config.yaml
n_layer: 12
d_model: 256
n_head: 4
n_kv_head: 4
head_dim: 64
d_mlp: 1024
vocab_size: 8192
activation: "squared_relu"
norm: "rmsnorm"
norm_place: "pre"
norm_eps: 1e-06
positions: "rope"
rope_base: 1020.0
rope_fraction: 0.5
qk_norm: true
attn_scale: 0.159
bias: "none"
tie_embeddings: false
parallel_block: false
extras: ["some layers without attention", "local attention windows", "paired heads", "shifted keys", "gated attention", "exclusive self-attention", "value embeddings", "a smear gate", "an embedding shortcut", "capped logits"]
init: "uniform"
init_std_qkv: 0.024
init_std_o: 0.0049
init_std_up: 0.024
init_std_down: 0.00245
optimizer: "laprop"
lr: 0.00147
beta1: 0.95
beta2: 0.99
weight_decay: 0.078
lr_head: 0.00763
warmup_steps: 264
schedule: "wsd"
decay_fraction: 0.877
decay_shape: "linear"
final_lr_fraction: 0.0
batch_tokens: [32768, 65536, 131072]
seq_len: 512
doc_mask: true
train_tokens: 525800000
steps: 7659
dataset: "wikipedia_en"
Each number is 128 + 24 x the weight over its row's rms, rounded and kept within 0 to 255. Layers, rows and columns count from 0. Numbers have three digits each. The size before them is the row's rms in percent of the matrix's.

# up: layer 4 MLP up, 1024x256, rms 0.0889, rows 551-597, columns 64-127
# down: layer 4 MLP down (transposed), 1024x256, rms 0.0849, rows 551-596, columns 64-127
up551 095:141135127119146128116076139160133152138141163152091085158166087117128149121156130144158144138094097136164091072131140146140130149134133140149127132162141170103085103139087107152119137158141152
down551 096:151125102109107094107163137161122123120108089131121161159109130109129117096105105115156100117147138121118117174107140140115133136113102145109160056117138106141103121146122133086115117104116129
up552 094:115146120147120162094189101126101128174109170126129139134115129110131121066148113103173138128134116125121137153111116157100103104099156139107129156129103132101186092121095118158155136098138143
down552 100:097186112109129153145127121118123142125130126137135159149132150158119136146097129158154126108119157105117174148140136177097112162143136144148123139137139169133104104132165158130143138081164110
up553 084:102110118139116109058095141109190142164111121160132127145137131124183121137144109146150086139129131133088193118182165198124110112122129140104159132101081137123147141141090116159126098103153146
down553 081:157128162119133137178155087141098108102114118113113105122121094145086158117087176128140146097123127093167094113131088092139139130133152120155109122152152131134104076137157133111111117158141080
up554 116:104113113159119161157142113122098128141170126130123128118141153159099124142161115119162113108121104152096109132131125157124126144083128151147122108118115138112169128116104148091158139137143155
down554 112:121140119108156137135118141171124126098132111137117141097165134146151123110131181134103100150150115136123122116104137160159126142103109089123103122155105116171099145123088130162126132130168160
up555 098:131108153073123136118147123178132117112150130093123120138133079106131137103096115067166133139112175130143163153098125142149109096121155179120113137155135127155137133134147117092130129146131146
down555 099:196105136126178147075171130109141114111121153132124106114137115124162103128151116145150109179092115084122102117100132134144129103194123073112125147091106148089134145142117107121153129098142128
up556 106:146136140095138162148152123104114141130139146203118114086130136152109160129128138093167113152167139099159136140112128133123095112106131120152132138095090100156126138145182107124163175128133138
down556 105:111143133168113078141137149132100125133152121135131141164143117107123116151175183133123158130104146127136104115147121130098124137140092094113121139091088123143131137047121101141103142099107181
up557 085:134164153103117167106142097124130165123124088134123084132140138138113159167108152058121129116130133084144142111073189108130134151097132104123103121146095133155109101181179101147093096155147141
down557 094:156097119104144127095095115119118109144079137116103168123121124119133129138132101145108116161105148103151137128134134000139082139080162121161126129087104096143134115166088121125122131102135078
up558 116:137122129139158170109107107163124108115158134130126081128151116130133148141128124132121100089136125096152124131111129145143130164078105119111155110164123136114149143124095132108136116132161162
down558 111:131161148165109119131101173098127154126121140119157140113142105177096145132095106163181135119145154162113137098141118111163097137126102120138128102130120097154136118123127132113135121141113200
up559 097:131153095085148120154130103138173159135142120165123120106132148123128136108187119125185118124133122153078121074144133142147120181071129134118133135146103133123114099108120104104165105109125123
down559 094:131128099139123124118141120153120113150138167127154120123113143101168147118130140140125163141130144155097104155181137162158126061135145163137112185081114116100137033141116136137125140110095084
up560 100:120159118103148118100128119067166152120164109122126089140124116053129120171119140073116107112123116109087135095126111123138143151113160135110101101114140144139095153167146130157153116107151139
down560 101:119108132125111103152130141117156129137098164153163105047155143141186121159115134134137136081108122106167160100127108098144103144112103142132157121118141183115167103121141118116146121169139157
up561 109:116144128117143156124160134102128185112162156120081118101182119136149185130117116122168104113145119159128128100120178150101151117127110138149112166150111127085124098115130135105160133103105145
down561 108:146144121118155105143096140103153148140121113125158115134126155114129131124133165167135116113155109116129076124141103118176101078133120129133161144123145106115128151165136130111124114140099143
up562 108:101131157142167198130147142132125153132134177155124086080091144132108164159134154089132134108140159113125118127148141135138105156133143104146154131129048150143144113165134095174109110133090133
down562 109:147164138094142141145101135152098114127094175169145156147117104109078131148170100113133165127124120112159142113146110105155122149122136117125111103112169134134109129154142136121134127127129068
up563 098:159141134148130139129121137155111128146126129135117116168109092114127152138080151137125099133108123110126161139175130153124128132131113111084136086136138133188103140143137107151154119138171154
down563 100:124139140135115132154142153170120097123114137106150101077128129133117136175086131147148112168116139144089138145102120117157107107064106160121129131138121140118110114147124135092135099120098161
up564 103:121124088079115123100129116130171117135128115140140110126133144129156111111144108095137119118123109105094139147102115122113131142130112123088140101138092113140132099110148154134143152164100150
down564 102:082110167128089126145145165114142113143144146095114149177085116106143104118120126114107099138172086130118082132119145109143161117125109161171165094076121158153153119145122171119136126142113123
up565 102:131142097138128141107099130121158160167103137159100120146222130123126130111152133133142096114129114149108165121150143137176168142134119119130140158159109170118153105116186142095109164100123139
down565 100:097121137144145104146138125138163115128080139119158138159131124134089142107111155147120162119061119127104137151152091143149131134156136147124099146151115164160127133151158151137107150095143104
up566 103:108116130133175098119090093152141129144174102136106134091173170141145126083138145134069099105100118144138185135222130151123136109131123174115135087152121121112122078147118130134135152133154154
down566 104:137167086148146118115117164138130138135132110102116117144169157121187139129137097144094139148064120137125131164115112168095108096121151182096136127171142121146123115103108131103140159144123137
up567 102:122128090167142135076160111159123107120113099126105103170152149095156159138097106115111153099111096156145104144128101131123110082100143158112111130159138147160146137125103143160121124136114157
down567 101:133128075185096121086130093142175140083155103096117110145143112160107139101113116146138121105095180131166131118139154142101158116122121150100130145103105154107121100115138164075127133142137117
up568 089:184190099137149144104124090121163192145124122140100103107138100079173149113163156090191138128095171145143135075135160180127098099116155114140130120139086116123143101125130159140118107124144135
down568 093:119154148091106153148161151140124106131136105126105132133180141083114079133113134096122131110136124096108127134130150154127084119137101140118126111078118088111123134125136103119141100086101108
up569 089:116162149143108140154126145119173120094129114147102107138121121140100163116158157110104079136098139107128143092138132118127155105154175114128101134140149108154097098149152122159099128137099153
down569 095:136124107104118123127131128104077137103161123152113106137143169153134136151136150133119110185092140104138162130144111025156118097142121180126158086138134111113112132130102103120113158133139125
up570 107:130176130116151115149062125150133107136132119148125090138149158125109154148150112110118098091077099109149156119132121144140109112140130144154068155135133132136124123121137145139124122167179140
down570 108:132161127148131167115167119104153112115128132107129145164176124115114095112181110127127170096132096115111127103151131088112098165069140120114139135128112120128162105114176102118145116113104094
up571 098:136133125163178108090173139096106149109130128216098106080142121142139135088170130112117097110102161136126143133121128173106130186144104104125136106121147136117133138146144120104100169118106146
down571 101:132135153123112115136114108182102121121129133131137116175151107100147112121117154153138131117144145073128091139101075143128135085129144140146138132136116130121158111144116138118152106161171176
up572 087:133147057077120124132172105109141099127115111136131133143149073085122157122136102084151103130150145113159166104112173125142117103130118120159131090139121071074129092149186125122101129130144156
down572 091:129099103154171157105130095141161136132110165128154138117171100139161125142081120170133107129154152126105156137168141168152120159152168156161129188071154125106141092106150163125133096152155151
up573 105:135151176139102092085150159119157138117156109111087141101114126083154166146143139118098112147152126138115162118167132134129170111075132140094142121159144101119134151138100145133131139137165145
down573 106:123144135128121135122098132144137136082114143124166113127161113131126144120139138144158122126117111074146142140133094143183145159132149119120110124115096092136075080092142157131151103144142169
up574 115:107148113138138134174136104192181124134111116128161101117146155128112146121157130101171111096185102113143138148138151135143160136119160140113135084157151114122144132139172124117106089115152158
down574 112:144116081082128117100135094117133136130131139116149116088140155126131168150159135146135098150111116183148102116165137113137127089138133107123161165130120144104107166122102161127163139125150139
up575 095:141125124135153123104106098088139154120123117149126124100109117114145119143149132109159118141129146142097146128169142222076165153114114140116156114144061146111123136130124088124149109159141149
down575 099:091096123137117152121076120100108119128102131096111115103138136137139127098141124158110136167166158169122097120131158147159164118098169152135182164116090116121072166123130117111154139127115103
up576 107:101145129108130131130093137142158114123157136126169130115160123116096161116154129116136119142096107134089136094105126150108108076105131088132124148166126118130124110148185151108144109148186146
down576 106:170166112126136120139097135123140136149099152160156127138138173133168123114112145117120156173101152159102133125114135149145106103155103123153132120137165123115118118193105129078144088140125137
up577 093:125134149154151150110151131129115141149134081134140142147140131103140131115108119102145119100130163107132146130148162130122143158070122141109133091138121120109152130163144142148143113128102143
down577 094:132076153117120131123140165095118136093103148120139117129176149120126156167159143135120149122153155131149146117127092134120151088168109128165110136130113140110145148098127106153140126050137099
up578 108:196125133131110132131116125148114121097103136124146132168164160131113155120150119124088116146157126113143152128112168126121154159085127123094133141167138118144182153133118087147130146149128142
down578 103:110086106181126108149126144127127108131149130118103099099138170131136103118131132172138150131203155113165150148156127130128126124152142174157098161129122109123136106081109104144132126144127127
up579 114:118129100134125129142102108129150137117183108165114110127169141123104135138118114121150102104168179122145128135146126134148121177145148094140145133145128074172131124117136142156165161125124145
down579 108:169103107122121110088140085119123106125101154122072177130132134174132146147165113143146130159158099127128151118129122121109110135081117159146126116118136152115124175110142127118147139128113103
up580 109:136141101129106115146144099124089162112163082152124118101146161099137145128169136136123075093148151092085108124163149146133146123103124109152147172104113153125167149194145130113103143157115143
down580 107:132151135201147114137154144103135143141120128102121134128147124140149091163111090134124138126120131131174094125133122148118147111065102112119146119139118141112137158147146102107117160098138197
up581 098:146139129071137109131161106156121096141113159163123065141181136143159144103119175109146078134104147162146136093137091180139128148113141135121144161158124138133138121186102127106088144150141151
down581 099:137162142126141132128120091158104138118105144087124141140113150165133105126131141129114158107118167110136120150169088130144094143150157125165125074132130134130135169146092147157137155121143164
up582 092:146129149117134142093133092130118175097149111132151106134115114108144170073105106128123142162161132118124134180136133135123157123082112143123137106132144077135088089114125130126137115136137153
down582 097:136135097155111128097185156129145097081126196142136091093162118159111136117119159192108102132109134140093121130131123146121136073112118131127132141101145167098135157120108110118133121114194086
up583 105:107115134108171147107174116170143151114143113148134116116126082086136182102158119129123114158157100104130090132133166123117151107151148102126165112135075133095125090126141162083163154186128133
down583 105:119139105117098095138154182122131147107143145121109135155136160106098084096119093155102134154121153148119112116162121157120102149138173114159093107136080092147124145116142187145107066113171146
up584 102:134152102128150118141129115119126131139143145137094104123104091164141194145163138090159118098119132137145122081161139160127139094139106105137089160129140128121167116173105056131131121097108155
down584 100:130129114151155118119093157131100086100172135134104135150131129150149125134136162112160122134113168146127128103146141093155123150118101154094156124161097164100118120111140137120125150121097112
up585 104:157133143137159112138123142107120132135123083144140104184125136147149148131168095111128109160063147120149151102171140131119083118122109136091138122184129185163168112154096095164132120118167140
down585 101:090104156130132153146154133131152139125117172115143127108140165121127102136158169131123124069106123142108154111041146168130109149137145126150158146137122079130128147131168151121101122142138132
up586 100:142105120121132146107108083173137162140149118129121147164143132168119124127109126110134126125126153146122111096133162144144143145121121140137143128095127103113140113170106134090123199089135143
down586 100:148161126142159167118100096139069141125110102138143133096138067152152123098147102100123136122147112130105072110085129106144138150131080129105112157156135126141147129131101098121135110122077071
up587 104:167136091110135133122125121139150144132149147202146120099130170129113130136108115114111084173101138109138227127131159128104143133089142146119130125143120126110123137188127118115102103153153150
down587 102:127090150167126136144132149165139176089142131112123162097166099105131106119148119108087151114159169133126114109113132109075097156106099185097189121087076131103107094156123116122045075105143098
up588 106:136151111083127114104129103132139137111101127119086135136158149158102146133191178093156077146174141111103156098126115151111110149125089132129122157154109148134102115104142147079101180149102152
down588 111:168099112099152167150126134162093125159151141142149145099137167124133056133121134139127125130125102104137181138106153131113148194141130194095159152110156136097099120140137134118113117103149188
up589 093:118121129158119137140171100133113185110083145138148126107116081117131129136142130090096127088161116108110109124154135125141150117091172142152126115154131119123106119137121097135097099128164157
down589 096:150118098123160108155147136103091089133072113114096144106146136106088122186129127150087157151108123105110111073112150064081129151113106110111094128133115112154153120161187142116110149124133167
up590 101:151118138064124135142105121115140148171136140157165118131137115118133136123139126112148118147161147128136146128125139135142091100116150113141089116132165101127117115165137150118162142153127145
down590 104:145137132145138131116122080150119144100089105160104188130130109120122113073121140125140120107165098121155154086164085146129125097104123120169108130164116120117130142106143128116160137098165152
up591 110:098147108133115138146136115139146133112075080172111082134123162129097117092154085102101124142144154163113111151155122165139097119108138122143146152118105088156149149100174159133141163145137142
down591 108:154118140120106144142131169083143111128115109116124109098137176116057116103093133126114129100127123133126127100140111132162110124135151130116127120119135142168130134120118147136168171139116133
up592 113:115130130106145135167152119129147125147110149139109138129150099126121134132111086090149094116098139117117153186118111165120136132161091145097154128110105136125145105100141098133109163128134163
down592 111:150129106131111099133138130125133105154119104130130119131159093119163143138098142157088136170131128125097105174090122130089170145104128146129121082143145144146153098153116107180093181121138139
up593 108:105160102144169117092155081140132146131094081100099141138141153139159190126134111092107096109087157080138166095196153150130102106116119120150162133147125093107169125116117131109152157160149148
down593 107:136165136122128168089138108132124127121139144127161138145131125121149160132130095124115089111099154142098160170155129142112073138117118120113177135157137077136117074156131136095152148146106103
up594 105:158163098129161165099145120132098171119124101119082148141115093142130097137142119121162159102112169204137126128160125141097139087136105133131115129163109102130160128118133122103134155143119152
down594 101:147119135148152186120108096137106111150098121118109156089114102134145111093146168101190121135158112134134123101137107098128121157109105117121132122128095116129149150122083111125168112121111071
up595 112:150110167117143133105111128137124172112153125132112153110110113130131174124137130069134110125117165149181130117124103155123139103080087154089142125141074121088157122106091060126146152148146152
down595 113:146107163107133122117108163164129101128113119127123120158121134133109118096165104088102126115145117137126116133138102136135101078107110144101168146139102088107105155159098059185162104086126121
up596 098:125152106116132153126145131125131119131179133144126143137124168101122133114137137120096100086107167132118156140096119161104127162082123136124106125132117121137151111147127111156134161111157131
down596 097:154117116133151136108132134119144118161156175130086114153147117148167164114119120153172143163141129141120166159148131159169123137134136105154131145123115165104121157081099143110150111093152103
up597 097:165138138114178076140140160143139155147133116126129109114127148136126124146104137127168107103102128130122111160112140150135118115092121146131135103136155117146184150134110192143107190126094155